Weights of a small GPT-style language model, trained from scratch on English Wikipedia.
Size: 8 layers, width 192, MLP 384 GeGLU, 3.35M parameters.
Architecture: RMSNorm before each block, rotary positions, no biases in attention or MLP, tied embeddings.
Each number is 128 + 32 x the weight over its row's rms, rounded and kept within 0 to 255. Layers, rows and columns count from 0. The size above them is the row's rms in percent of the matrix's.

# layer 5 attention query, 192x192, rms 0.117, rows 130-146, columns 96-191
size [100  94  86  96  88  96  91 105  92  99  86 112 110 100  98 109 100]
[[162 171 173  93  81 133 115 159 121 142 107 140 173 116 137 177 111 132 150 135  96  90  70 117 125 172 134 142 152  91 172  73 153 174 100 143 190 188 163 111 138 147 129 116 134 118 174 104 122 159 127 169  89 130 185 169 130 108 163 115  97 181 135 142 138  97 143 108 107  74 147  97 121 137 166 102 108 119 127 121 140 136 114 102  54 139 140 146 143 244 126 102 150 111 124  93]
 [ 86 123 117 147 175 144 128 131 159  42 126 163 171 115 122 187 127 110 135 161 185  85 181 137 109 102  89 155  98 173  85 151  71  92  91 133 128 114 104 145  76  77 135  83 127 166  96  93  86  59 133 129 146 188 173 155 104 108  51  65 115 122  89 158 109 131 161 107 141 164 168 185  97 170 155 142  99  74 111 152 128  97 129 106  97 162 157 128 104 102 135 153 104 139 129 148]
 [124 144 197 173 109 126  91 139 121 147 135 119 105 102 123 120 105  90 132 102  98 127 123 116 141 206 104  91  98  78 185 133  79 155 113 103 142 130 116  57 129  97 190 107 113 118 139 163 100 165 148 180  88 124  93 160 102 159 199 132 141 130 108 122  89  91 164 147 149  93 149 163 144 184  78 125 137  93 123  88 167 151 158 110 172 115 169 149 113  81 148 149 136 152 171 139]
 [111 178 151  85 176 207 167 162 143 115 117 158 114  88 123 181 133  71  96 181 151 172 153  97 178 151 116 116 143 188 140 154 138 154 160 129 128 168 118 114 150 137 120 123 118 110 136 171 139 104 119 150  80 120 224  39 147 113 169 117 155 133 135  78 113 155 123 134 153 178 138 161 146 115 153 162 126 138 116 139 129 124 167 141 134 107 162 124 158  66 162 175 131 108 145 170]
 [144 165 135 145 132 174 129 143 120 150 139 112 176 101 164 154 110  92 162 216 137  95 142 140 107 163  81 176 129 159 129 139 121 121 159  71 127 102 131 182 136  96 144 124  99  70 138 107 159  92 138 204 110  93 169 106 124 189  91  69 193 135 101 104 165  91  86 134 153 128 142 120 151 142 154 109  93 168  85 132 138 198 163 149  88 112 122 125 116 123 168 103 112 127  96 148]
 [111 155 149 193 160  69 181 179 127 133  85 154 150  94  83 109 116  94 132 164 101 155 109 123 158 125 141 183 169 131 142 107  94  69  77 128 176 121 110 147 148 142 146 134 124  86 116 166 136 182 109 168 199 152 148 144 103 104 125 131 160 152 116  36 106 178 109  94 145  60 144 132 129 170  93 194 142 167 145 121 121 117 134 157 150 142 146  72 119  78 119 127 187  87  75 117]
 [154 111  96  93 121 134 165 196 128  77 138  92 137 134 110 105 117  91 155 151 152 161 168 125  99 149  81  95 124 151 126 114 205 159 119 148 155  95 102 103  99 138 162 131 135 175 164 185 126 142 181 122 113 147 140 170 193  97 132 127 136 116 165  76 114  81 125  94 145 101 110  99  88 126 170 175 120 120 120 131  84 140  86 121  65  97 102 132  74 138 141 117 154 134  92 171]
 [128 121 100 138 174  94 149 132 151  80 142 105 118 130  89 157 121 104 139 151 179  98 155 145 131 151 129  96 184 163 102 195 118 119 155  96 110 122 139 123 114 121  99 186 146 121 141 105  65 184 123 114 177 124 152 152 124 115 157 118 128 122 117  52 128 149 149  92  92 115 141 100  94 126  88 159 106  91  89 144 140  75 121 117 137  81 113 133  95  77 128 176 187 174 110 156]
 [150 162 127 115 127 170 158 113 149 128  97 124  63 151  96 119 171  98 161 154 167 134 127 151  85 185 194  92 173 158 132  86 102  98  74 120 164  79  73 144 165 106 134 167  99 177  87 184 102 101 103  81 184 101 119 112 117  22 140 156 123 130 199  78 136 122 172 123 116 104  95 139  70  98 151 112 161 140 139 120 109 145 179 117 117 115 130 114 152 118 147  68 115 131 127 152]
 [148 126  93 124  69 126  95 156  61 145 107  81 198 114 171 185 128 153  91 130 149 118 200 136 130 144  86  99 168 143 141 160 137 169 109 146 107  81 118 120  62 129 113 139  90 113 110  77 108  69 140 127 171 142 138 137 108 126 108 127 162 167  93  87 165  84  80 165 194 112 160  64 107 100 160  98 117 138 144 102 162 135 133 174  81  95  55 143 136 165 177 168  69 102 200 162]
 [ 89 139 159 125 114 145 100 129 181 158  54 192 140 152 133 119 173 129 138 181 164 132 134 137 119 125 144 136 115 124 156 103 116  90 143 118 109  45  65 149 128 105 164 136  89 105 133 196 140 155 133 184 194 124 130 177 142 173 130 145 147 109 143 104 149 191 160 152  71  84 150 131  51 113 130 138 136 137 154 133 129  70 127 117 157 178 111 166 123  91 172 138 119  98  94 153]
 [142  79 130 148 122 128 126 143  99 145 133 133 106  79 126 193 167 168 179 153 166 169 129 138 137  83  52 137 157 164 118 106 110  93  99 149  89 113 142 122 119 105  59 189 128 193 122 107 113  95 125  83 182  63 134  79 172 103 165 146  75  99 127 162 114 138 122 153 132 107 175 112 102 115 147 121 157 123 106 142 106  97 146 136 163 153 145  72 175 118 126 132 134  75 131 151]
 [ 88 156 135 127 115 125 124 144 112 127  75 139 146  70  97 121 111  85 127 182 147 136 132 105 132 192 135 146 136 103  95 132 135 174 118  98  92 119 150  96 170 136 102 144 114 110 110 183 143 131  77 167 171 155 117 139 140 107  47  90  76 107 154 125 172 132 162  78 115 168 138  97 150 122  87 136 147 149 139 143 121 135 128 107  94 115 145 138 155 154 134 172  72 137 116  81]
 [125 108 138 163 206 130 124 145 112 159 115 154 159 153 129 168 121  72 144 171 182 127 181 149 147  42 123 157 161 163 109 152 112 111 192 131 136 133 101 141 128 102 115  87 148 132  87 150 129  83 106 131 103 197 102 107 122 125  54 154 169 175 129  58  96 143 142 118 165 129 135 151 130  97 135 149  91 114 130 156 174  51 165 117 110  76 138 131 151  90 119 114 119 126 158 137]
 [167 151  70  91 128  59 105 140  63 191  91 101 106 187 126  64 176 133 167 108 121 154 104 103 108 126 127  75 141  99 149 121 134 112  57 180 147 172 126 138 142 167 139 138 160  78 200 102 135 138 123 158  69 105 115 101 172 111 161 116 118 128 147 140 126 125 133 176 128  46 123  86  63 148 116 115  81 100 187 191  94 145 140 133 157 145 140 144 171 110 150 125  71 112 129 138]
 [ 49  97 145 161 115  96 145 181  81  99  64 137  87  79 144 106 187 110 162 197 142 106 185 180 106 133 125  68 159 111 178 146 139 127 187  96  52  87 130  90 110 130 140  89  51 112  88 173 108  96 121 146 145 134 170  91  96 123 150 158 115 150  92 106 148 120 206 158 125 124  83 146 110 159 114 134 110  87  87 134 120 141 159 147 137 174 129 135 157  82 108 131 110  97 151  98]
 [134 123 123  88 203 132 139 148 163 120 149 158  95 135 107 188 144 112 107  98  74 111 210  78 163 150 106 159 198 154 156 114 129 190 119 178 147 177 115  72 146 157 137 130  91 111  96 145 137  75 128 125 117 119 146 114 175 135 109 177 169  86 157  78 102  77 132 123 165 172 115 135  77 127 132 106 174 145  90 119  98  48 176 106 130  93 108  67 142 108 132 157 116  73 116 169]]
# layer 5 attention key, 192x192, rms 0.121, rows 130-145, columns 96-191
size [ 89  91  79  79  89 103 101 101  92  96 103  90 112 103  95 106]
[[146 132 119 146 138 129  99 123 128 114  98 140  97 139 124 127 138 128 149 147 125 193 142 154 121  56 170 142 171 129  60 118  97 185 114 180 110 109 140 160 136 130 112 164  72 160  87 148 186 141 122  83 132 109  51 122 119  88 111 127 127  98 160 106 132 133 102 129  98 118  72  48  78  98  95 127 114 177 105 155 160  95 111 160  87 131 117  87 139 112 105 164 126 166  97 116]
 [139  66 142  82 122 115 151 166 140 121 173 174 156 135  75 190 139 135 125 127 119 122 170 147 104 150 133 110 107 113 201 111 113 133 144 201 187 113  83 103  61 120  73 130 154 123 138 151  92 124 102 119 107  98 137 147 151  59 169 184 106 113 138 131  80 202 143 142 127  80  94 111 107  92 122 149 157 124 144  59 104 124 126 125 132 158 140 128 101 133 134 150 141 123 118  60]
 [140 121  83 152 100 115 182 168 127  82 122 158 142 110 114 123  86 116  95  73 149 148 188 147 121  65 126 103 172  97 112 138  99 117 164 137 137 169 142 135 159 112 111 240  68 104 123 165  44 118 131 163 131 141 147 154 128 182 145 160 195 118 100 126 157 138 150 189 115 182 146 189 146 116 115 139  59 193 126 138 108 128 130 109 153 132 128 111 119 131  90  98 126 142 107 140]
 [111 119 143  96 167 103 178 133 159  80  99  74 122 174 109 143 165 114  93 141 107 180  93 134 148 104 102 147 105  99 118 149 157 168 105 160 124 191 118  95 147 133  89 132 133 110  64 111  99 178 115 174 190 139 106 115 164  64 163  94 172  91 176 102  69 117 103 111 121 130 106 138 170 162 108 142 167 126  97  90 140  88 160 159 155 123 165 128  71  65 161 126 140 152 175 154]
 [ 82  83 100 186 142 159 120 116 145  78 127 107 109 101 151 130 135 127 113 196 179 165 118 120 110 184 101 106 184 118 101  81 136 206 144 123 137 126 155 174 151 166 127 177 117 162 169 129 135  88 133 106 158 144 112  90  88 125 127 151 110 106 120 151  94 114 165  90 142 151 107 135  88 103  63  78 143 168 155 152  84 166 130 141 140 101 155  99 123 112 115 131 136 162 157 107]
 [143 163  65 125 116 142 134 116 146  78 148 166 148  95 116 169 130 105 105 161  76 110 136 112  61 166 153 122 140 103 106  69 108 112 114  96  84 162  78 105 149 104  92 179  92 147  98  58 121  69 126 154 111 116 131 153 109 151 101 168 117 105 121 232 138  99 102 169  65 132 137  97  89 130 134 123 113 169  91  94 111  74 120 122 112 157 132  94 129 126  95 126 104 116 111 133]
 [143 135 119  95  62 109 132 162 112  93 109  97 155 111  87 153 148 116 182 110 105 148 148 154 158 150 117 159 128 101 107 119 160 191 171  98 107 166 106 160 112  81 127 148  87 141  83 116 139  96 117 113 191 168 163 100 144 142 142 110  70 114 129 180 136 125 106 142 156 124 138 107  51 102  85 100 151 154 136  76 147 109 133 175 139  65 119  92 121 136 103 169  96 138 147  96]
 [150  80 137 144 131 110 147 150  99 161 153 122 156 120 185 165 108 135 128  59 117  90 195  80 127 128 138 122 156 132 142 130  67 100 142 173 180 129 131 139 125 122 113 170 118 111 127  86 121  57 163 130  76 206 111 109 183 155 190 174 156  78 170 120 127  62 151 176  92 149 192 136 139  80 142 104 149 151 151 136 170 129 132 132 148  61 198 142 147 199 144 115 137 104  88 120]
 [162 160 146 159 198 128 111 136 120 128 144  65  92 112 136 131  61 149  89 157 177  85 136 148 130 122 127  90 151  67 148 110 139 121 148 106  75 138  77 140 125 190 122 156 103 133 174 123 111 141 106 217 123 172 166 132 119 121 111 113  99 180 143  97 138 133  95 150  85 117 142 140 158  66  98 167 171 124 104 175 143  89 133 146 127 150 109 108 162  76 121 111 163  96 116 133]
 [149 119  94 153 123 169 133 124 182 161 140  81 100 159 108  92 184 114 141 104 149 125 152 176 125  76 188  99  89  79 117 119 124 125 112  92 121 115 163 144  70 147 123 102  76 147 121 139  97 145 118 162  70 100 127 112  93  79 186  66 147  82 117  79 117  67 168  93 133 145  91 123 141 112 181 106  61 125 152 181 111 124  75 146 115 147 117  87 123 169  93 122 123 125 130 115]
 [101  76 117 111 127 130 134 161  67 104 134 135 121 161  87  76 150 129 147 101 160 192  66 115 104 147  80 108  97 137 158  38 161 136 127 106 154 191 148 109 114 144 166  99 152 135 129 139 151 145 147  91  42 137  94 102 153 123 122 178  82  92  58 173  94 136  98 141 125  88 129 113  73 146  94 104 171 155 153  71 144 161  98  89 113 137  99 134 127  72 112 110 155  57 105 140]
 [127 119 112 111 184 108  94 138 171 156 107 117 175 133 155 172 148 111 150 130 148  96 132 158 130 168 139 122 130  85 123 145 147 139 140 139 156 129 121 144 121 111 104 172 159  90 184 124  88 137  97 132  86 183 102 135 137  85 149 166 159 197 190  98  83 131  88 175 135 113 116 163 125 131 160 108 101 139 147  37 112 101 101 107  61 105  50 173 116  59 129  89 115 115 104 126]
 [ 94  87 122 138 106 125 162 176 111  78 127 109 126  98  84 154 110 144 106 150 155 113  84 117 144 111  71 138 196 159 151 139 122 127 180 152 184 148 133 151 114  89 119 140 147 158 125  96 140  85 167  84  90 116 186 106 163 111 179 171  87 150 131 117 116 143 140 148 167 132 133 133 145  87  99 150 167 136 103 179 120  75 208 153 166 171 139 134 127 124 157 166 166 142  90 118]
 [115 149 179 125 104  89 160 145 106 151  89 132 131  96 152  97 135 121 155 173 101 174 154 117 163 173 192 127 125  87 157 116 142 149 137 152 151 177 150 153 140 149 113 109 216 184 229 144 161 147 174 175  77 100 134 166 161 103 154 148 122 103 148 137 157 142 134 134 107 119 111  89 157 126 116 127  79 129 164 152 146 139  90  59  96 118  67 117 128 155 100 156 104  95 135  73]
 [ 83 104  82  98 152 104 134 101 120  96 118 175 167 131  65 117 106 117 119 122 117 106 127 111 107 162 166 199 134 138 145 108 111 118 156 137  94  54 120 138 156 113  81 167 132  48 127 174 104 163 188 132 176 113 113 118 134  92 101 166 140 128 157 221 128 166 122 145 128 147 131 156 150 102  91 143 101 118  75 113 169 164 157  92 189  72 107 106 173 186 125 132 171 130 131 126]
 [ 72  61 122 140  95  74 110 117 158 102 142 136 103 101 163 130 131 149  88 144 157 144  74 153  93  99  37 111 161 129 208  65  95 109 140 119  95  89 118 129 111 133 124 142 156 177 136 163 120  85  98 162 136 119 179  78 155 137 151 191  83 129 167 100 112 145 166 159 116 104 127 127  81 102 111 141 132 120  44 106 127  58 122 154 165 130 190 165 157 132  97 121 106 146  89  93]]